config = dict(
    d_model=64,
    n_kv_head=1,
    norm='rmsnorm',
    attn_scale=0.125,
    bias='none',
    init_std_qkv=0.0175,
    beta1=0.95,
    beta2=0.99,
    weight_decay=0.048,
    lr_head=0.0123,
    warmup_steps=200,
    schedule='wsd',
    final_lr_fraction=0.0,
    doc_mask=False,
    train_tokens=145000000,
)
Each number is 500 + 40 x the weight over the matrix's rms, rounded and kept within 0 to 999. Layers, rows and columns count from 0. Numbers have three digits each.

# v: layer 2 attention value, 64x64, rms 0.148, rows 60-63, columns 0-63
# o: layer 2 attention output (transposed), 64x64, rms 0.111, rows 60-63, columns 0-63
# gate: layer 2 MLP gate, 192x64, rms 0.195, rows 0-28, columns 0-63
# up: layer 2 MLP up, 192x64, rms 0.181, rows 0-27, columns 0-63
# down: layer 2 MLP down (transposed), 192x64, rms 0.161, rows 0-27, columns 0-63
v60:532425532530483465463505524530506525527493494523496493473455480487521460514483575531488492546558574537500479526510546542527510529510480459454493493506480570480508510509520517450477497502437421
o60:475483520508514524483562497478481487499492547500514511436505510478520501508468510468466482471532484491479520486484532484510511478531471485463494519515465523505502496500524484503503460502459457
v61:576486527527473529519519520495441495518435561463489514519499444433533480548476518568542489558548543555554506498464565565523485529562508556542516494512432513468467508504454534509549484433573529
o61:474531516535474542458455462487451539521482505513535489526482515469434525508472510507437512515528526477552540512522564461520535536500483479499461498474504519505524487486477521486517506508524478
v62:516458556505472515513508505488502464481480507485514519497475478555505455493478507513545506484493482490570485486500479534459411483515567524555505507489462500510438541497466521528503526489528544
o62:499508488498478512509487510502511501499472495499515512508508512507498504493509483515498501516486513479484501493494511497501512504495503497489486476532501504505497491492493515490518497482512504
v63:563492564556537496555514488510439494517498479515508459540458499556433488474503456534529434466507466552574495480491470527393488448494531542542499539521453487509411527459518519547514489522567564
o63:500550486470517503512429603543457539501475512426529488469441518452484485511582456590476436545502526519470529463515554550490526469484485461515432461505512529520496484482487474402538491522545518
gate0:495447526465487496486470433502466520497532441496507509507459565491500518454492438519544542573461469518502479525574441530487456527513476475481480446507490479500436521452481482491531514483502459
up0:504468527507469523433507444531453557496502411529498519452501587496514458443482428508548451585429467505506477486541452572492483511491451512517535448502453463439498508460506531504516483447479487
down0:468474508497458499479490480572469507517467449509473543498532541490493448433545432588484554550488486537527530513483441520495427540414488529505503524518543507474530544462525490469539476467525472
gate1:477546516497502501461493507430491498447521497523453484521525536523560480480542549509391435434516494499493522509512519452502548439533486528534509455505500516444532440521553475537514426441441508
up1:528471436507536470534524488497471433534483520461483495553524452505487515479498530485440535517535499588470561468460514539456555496531462472466485516527629542539516475524482471509569524503536535
down1:473445521458448483574529508547451464520451535418522539487421473431505445470507465590515508525500465569489532438463480566539452509494508480454451542533527504520538585469463515441547552478524532
gate2:535534516522502580476520428508594527459539460499527514523469459480578529489481440492433459494509512535473471499548479436546535472473519410478494518489535518501470512467533555473480507470541526
up2:554528567475486493479536520422520546440512490495530461508537392485424540457487537505513500576508425471527508484495556453465522474475544511517434475396475541517487467492529509542455542484599445
down2:545528551458471506471505517479477534500520495548549471500468466496404535470405470503516455528498504477504522488492551522495537466397629514505430507508466482516438489462550553513471554538563538
gate3:509484462509520458493497466505482479504562466540472488510525513523491471527567543505500445475507459538530549497517535508479478487527471486513512528525496462556464458438455510464504556494538462
up3:502429478513544496462460449519523492521515504520479552513516497515501508495567536441448483473458499530470545523538504495505486501509426449508508560467533461545464500437484478459481502524492518
down3:492573446579419483503522547558492480499519506587530455485564561536475474500494525518499567473521460570490544476501507497519420501465480492491489547509518493474464453511485480492501507506520511
gate4:488534503498564526504453545472481567421468497465539492502521514498549570506540467540516524475444490489482435537560484494512433497507558545459465492472496435545453528460478472444547497459492507
up4:462476608465510540530493530519444483454536471529537555530488515497537562508549533469510497421483456456521454508511545484481525493520515549505517512540525553486540460526535438522484527494555571
down4:515542516497530521527520460481516506546529473496576484466507555507509466506499470484458411436467498452483471481497510472500568449509537530493426578504504464489541452577589483493532507507517521
gate5:500423510545533436472473478536476482504433531501461472500499545498437473425492577439529464467531512521531473455552443392479509476503485457513516491508460458530541484513527552537482506582463499
up5:515594481506439435469412541555516504507485536494465497512523493441458517464490517507436552474500523512452563471503526550591531535468585447492438544462506550565507522457460470513493568502549503
down5:448484490445554552501542547469546507476482490502573493543518462516508522533501474514583521572544565483489464486428511533445537483519391532423534490541552451460527577479521518502535481462507484
gate6:494524585441481486508440525517478496477538548510503542463514505514511442486529552513560434461501470515576483495452451486476482507509438465581534427475523537476509462498486483503565451512499457
up6:533575440498441478474510434545491507478458499530495556454515521529479485479446499485464551516517550520449496447456513474496522495468475460481535500522474533485521531496498542518587480472438466
down6:505441535452524560447533523466477499513538497560547444454540505498541538491487551489512472482520470445502554477550582522520425529473469487494507480536505474524441526539522541511453473480484475
gate7:455388513505503523480471518569548456538450549534443498491570441432442483481467548434441493518421464498533521554526506440543525474555539504534475520541561427481472555477512504447556475529559580
up7:605591539548521507440512543511459533509578482507576543574439568504533501553475465524512592491524430553447492509524467529547495488455482513413516441493462498482505514534502518474490535451474407
down7:477428475482480491537556465543498438449440552515458517420537444504436479530499518482534446511419555525538512544492540439474515494687534479547426522489539493477509525507489499538479424558512630
gate8:514444533529461583511512574438459509524494519494516483478508464558508473473528487499553516476505506539524464542580455528455562535502538431444468511475528471575540497440450479479508451451455499
up8:470509499537481503459475573500488503511538488519525432502483478529508549449514478433425511500457561472491485567495503543465515538539531539436531477490576505519505483504493464478516604409499553
down8:476480483515456541564449500433477508546522533520434593538483555547444488514509450564520443510567501471495546497506490510557544528540539510507438494546498503519522492426456498538497487463442510
gate9:417472573469557471447524465491466482368493540409442535542470466556437457523459560480505533490527577546550470484482556505467515492515490477552510493430544487521535446480580472515487518481500519
up9:440527524484580452434503511487408511462450448512466552506507445508500513438475658513435513489517530497598493497487520448450471457515554456496490526511548493537566454492494501483479533453526545
down9:508482505546513555569447453512560444491484550517461412497466553550505539486513384546517512526479395507451498490541483515529465510484490552512484512478511443500444553497497476490503477548473411
gate10:533518436480464488527485461480496436500509510553507517470521471482580544494490490453504458531514401484510478466544493413507511509506434528521558443509464438551556545431511543506463469476502524
up10:457565454498452535474515514510496491583504412524526505497468430506528559483506426457529529458461543502466440497513433505494441496491502544472456542530508507521493497425476573489559564472516495
down10:474500429513524509508545499442477450526420471520470498474547430513537510470531445473467453489529466577484457453475484489480483545507476572497476552503574477528586502426541547534502436489415554
gate11:477436499529508529522492517468497537477499505521511588457491524449435490459498473504419438445479515541560546419518513561464610458436461500460538478430527472513460473515512438452494530463500555
up11:411505486536471492506521530512499554536525506546486492480529433544507463430598486546492504555510484538525511527541508501509592540559508501518487537519539457485501529545492470499443484524507493
down11:504475473481510545570503550471532505489547457555481518436432545513470427481529495504497441507580594517500559502511524480500533478398505448475542497475539462472435492540555484476466532454455513
gate12:454479495489528546499533508522527548532497442491534524452466489477472482558508492477502523524484473469498455559470538468517527496428493463504464469437502482428465495479523502515462584545467537
up12:462471470458465507468539507522488528522521485418526489474531578491463535511492536479465513400508565497485545477507450503473458504522446535500563481536457519531500502503494525473510557510475473
down12:557511450488525429481529470494582475467509524445511461470502502457537543520531539473441535501498448527538497549530420528471461547480537472453578491526514542521486517484502512497513462503513488
gate13:462452437474520457598484559540522531460521460484406504517513465464499455448514417481457434495397521499606447449546503481502480533483499537469487535507528476536501420418487462500516521469534522
up13:483446523498568553474490526463556419483544488558482413432553506523477498425633377459484465455452468432490548527511486462541484535505543528473438482440571476480475485449508478530539450420479538
down13:520531500449514462521476539506541526511494511493512507570414486490535470487463544558500467508549490547461537466452465509534540554339502527550617513540455629539504534520526522447514512549483432
gate14:543510505441497499471537522569520422420474478437472513535527497498540474512458559567482471446498555570490490505474524569503503481544520500524487528492549505496526447553462485477519467525503574
up14:461563485531545532550546448542459533446513453520459541514499471557516475451480629464469462478467504587480452519444577565421556550445442523485527455488535494491476413477474462526520502554445507
down14:496483531466498474498499537538506464559529564456494502486482527514516523544547430510512512513450497417489535494548439441501432452604523527580446535506412474580473589504431538564494548456562483
gate15:477435517541567460485451517473500516447496510565493454558413466510459462526494537459557519514480481495583469502436501476417552449498511463495510502490487437463548450417510429525480473558548431
up15:503454503524523426526512450457459494532475604516502458442463522514446415485505590467472562501518522511543488428538471430426460484518524444484516429419387504497509518517541532588524508547529516
down15:484536545488464491528457579490509542551562421475540518499497545525536503501458488523463381557471512539481478556572577591553472476483495546485477522528507574525466484483465453410474487524477522
gate16:492484500519560428464471439425470428385561469509471445526563499483464510461417457574488472542522525542622413570500530436502503495478523439510491491461472386548551484557483475510436451438494542
up16:423520585530607526496562474518567446450543562530462614517484474523503470501532618574450526439434462436513479536470507531512540534569570570542544477511515422443524446487456465481573475485419536
down16:578552521510403504498405463471478539468520503422497515494489490491514575546529410454545523456520485552479564521525505453500464517412485396478424606428493582472484577526565547462473474499532454
gate17:515514428563504470468477537523468524526502525450485480507521480450470507462499479526538455425447522487480476555573494529500459525586473470459494548568555497550511529460508509440431485456536537
up17:514507567540536438447415506451493522467542568484477521514531560505520503559436499518552518448457511482518504517536538481489447503481519444450458585523502551489484556538542478441508468521470587
down17:462511474479497549481555477559460491585483465512483493477513513542534523501510563542480476495517526531514517560506470544468516506439447515476599546394485520449455492479529480502400500514565528
gate18:558491527488477499497509534562467546491498500392518455537504473570511458430550451479532507509521495494496495481544475448476504447476502465489493575520468515518551469538428550520449531479495492
up18:548436465517484474499508504470499474441506539525494489524593526479528435521418495423511489420487496494502441527518472461467503425479510546510505525453474486498553600504528487466525494510546404
down18:451475458433548557515489434460519476517539435505505502477491511454490459495468425496443445466445480487531479488538506518512483524578475514615456469574514533562491472483528453516545530454518496
gate19:544495475512510504503485477464502492459500453449542517530455473483512502538576534499463518443549585486527441451529539505519481481518464422503440412501472443466581538500532497474466431596575514
up19:528538437512492445515514510505534441461414452481535506516526491465521527559495538541585506480486535455471567508506421449492479528487496565522491473565474421503572545456487530507455505518506454
down19:497446514429480518490546461546470529557528550505488480525491557509543496462471473505484499520553438516496492520464528576481465491487458497565493527485508468459396464522508458460485486474468476
gate20:472532504511464436567480527467446548480485512425456497490467513513442505462514530480538490442437494574543440480534450503428475554425528449531426463489531560496478511496563492549527584445521495
up20:571485486468454546525437622497430457523454473522536493500454592494478509562500488522501464553489520450455547472531473491600552495440474489477518538497392497446576514499417556475479500523435436
down20:557421452494549489413497543585442488468460527503462561577571471494470475450522508479556567478550513546481542487418556456479421495514493478557474534523557433540524404470585485495551487502524541
gate21:491496452526568518446496479518500547492528468512601482499473471452516525514447529418529412519514453477571429494537457493410571538515497512538557482563460521529481541405519508536459519436487513
up21:604460504563459469476548467530448555491513519482473525512526540452398543501439470568511509556509480557547504544568539488489461510483470456477469548504465515522467508524533530470616546533484486
down21:511460513413508494497581436498483528516587419447458573495520504533552506546541441520535452529509472489501486555494575468582444558476549499499519428524513461493516427509513455470509603463509471
gate22:462541477517395500503459545418531511516478476478530453465485447484533492526486495498472487483515514474522475449508453502571462435512488453516457524440497509481523495489417503552548493544496497
up22:448502486531511571558481490494457492526510560464525460501462453448539454523514480521487495501503483496556466534516429517498475426523480580527501494465558506489490471514474470507501506534473495
down22:439559508499536490596535418508493504461469527515547502491523487508472512524532487527468490509508503536472478492542503567497474529525476513528547473559467523493474503428537530554435509468487515
gate23:498513440498500429534502520542531488518485520528429521505535498478442538485552530478487509412474558499425482461489534514475519493445501476481481568504428542519528483445495508515575511522564544
up23:516499460540507525515547472520451488489486472512489502524446481476496477574490568472523545557561566532428572436475519543521502506502416532550537550519463441546510422442436478502525500563505507
down23:478559522503544534521505530470494452460499494497490494479496512514539460450567427503470415477469456539529467481529562453481535528600538610509496448559510514555472569506460484553503537497535471
gate24:469528485480470488522514505512477514511545475407559498504522534467555524456502541469485534506478517520492542519457466466510576498531513444461516437521497431442490576451498545549475550537536444
up24:507488551486577520502495450531539513527568481463486500578498496581480526476510513518523513513479541487496521561468506454499478453553501515425443540504440442517499449528411524471496468491502477
down24:496456479488528487554512443524496448511583456522526555583433506573481519477449469523467422485514573504495522474472506502495523459582513512444489491499519456467505431500461521492509558477488436
gate25:493564475458436450511506531473561448456484529447456449483488461503569467556525485590518525512495475594437451509508496539510531544495449512494514474503528522598486534543475544552472485443455531
up25:518471492495542489568480482417536480487492541530508514463457523450588501511478548531465471475489465497569501425516495521504440467480506459523537519398541488476507481461462547485488528529464578
down25:464547535536532509508437513464476502462511498564486568550500480526533409527541520471495577474516535479518535554487489534499541561532520532495488472557456473554505539508453454519469503407528456
gate26:385524489490537510555411558497611444456524422473581478436460523450540512476504519525525565492464450455514480515503571525493463485552495484518470609554473500555531492447437497511497443510498469
up26:397477426517438534485485589544539533451440502483474526392538478447438491467446548445530539448417490464447425501545440451451385514543526493535548573567492464493561533542462580518411547495416486
down26:538531557497499523432536448457442513593530555545490495586541501578556552528516518560489504521570523467488526482488466471564470542402467526495558464401522498431449532514536480499576458486536506
gate27:475493529536534469466485508497524537493449491507482499486480493494459537511496501536515527525468502501489507488499482485520509488524486537494520470501498525513487484484519503545530497540504571
up27:515529519519477500486503515443427519488517514516514480513501458469497507548513490525507493504506503501485505446504463515457494481481504528509473467530520486464483549497498547485492507509466530
down27:497508512533517508500456486503547522536486538505523508485493539494483517509479490552501496540508489555522477510481523515505525520550440492506476532469448530514469505500511485480506514512506476
gate28:465485504513501459449493485503471507439506506515506503475436489499491508502417498469510499613469467505512512581583493476450540487481561483385452513477522483538541569491539545490418562454525439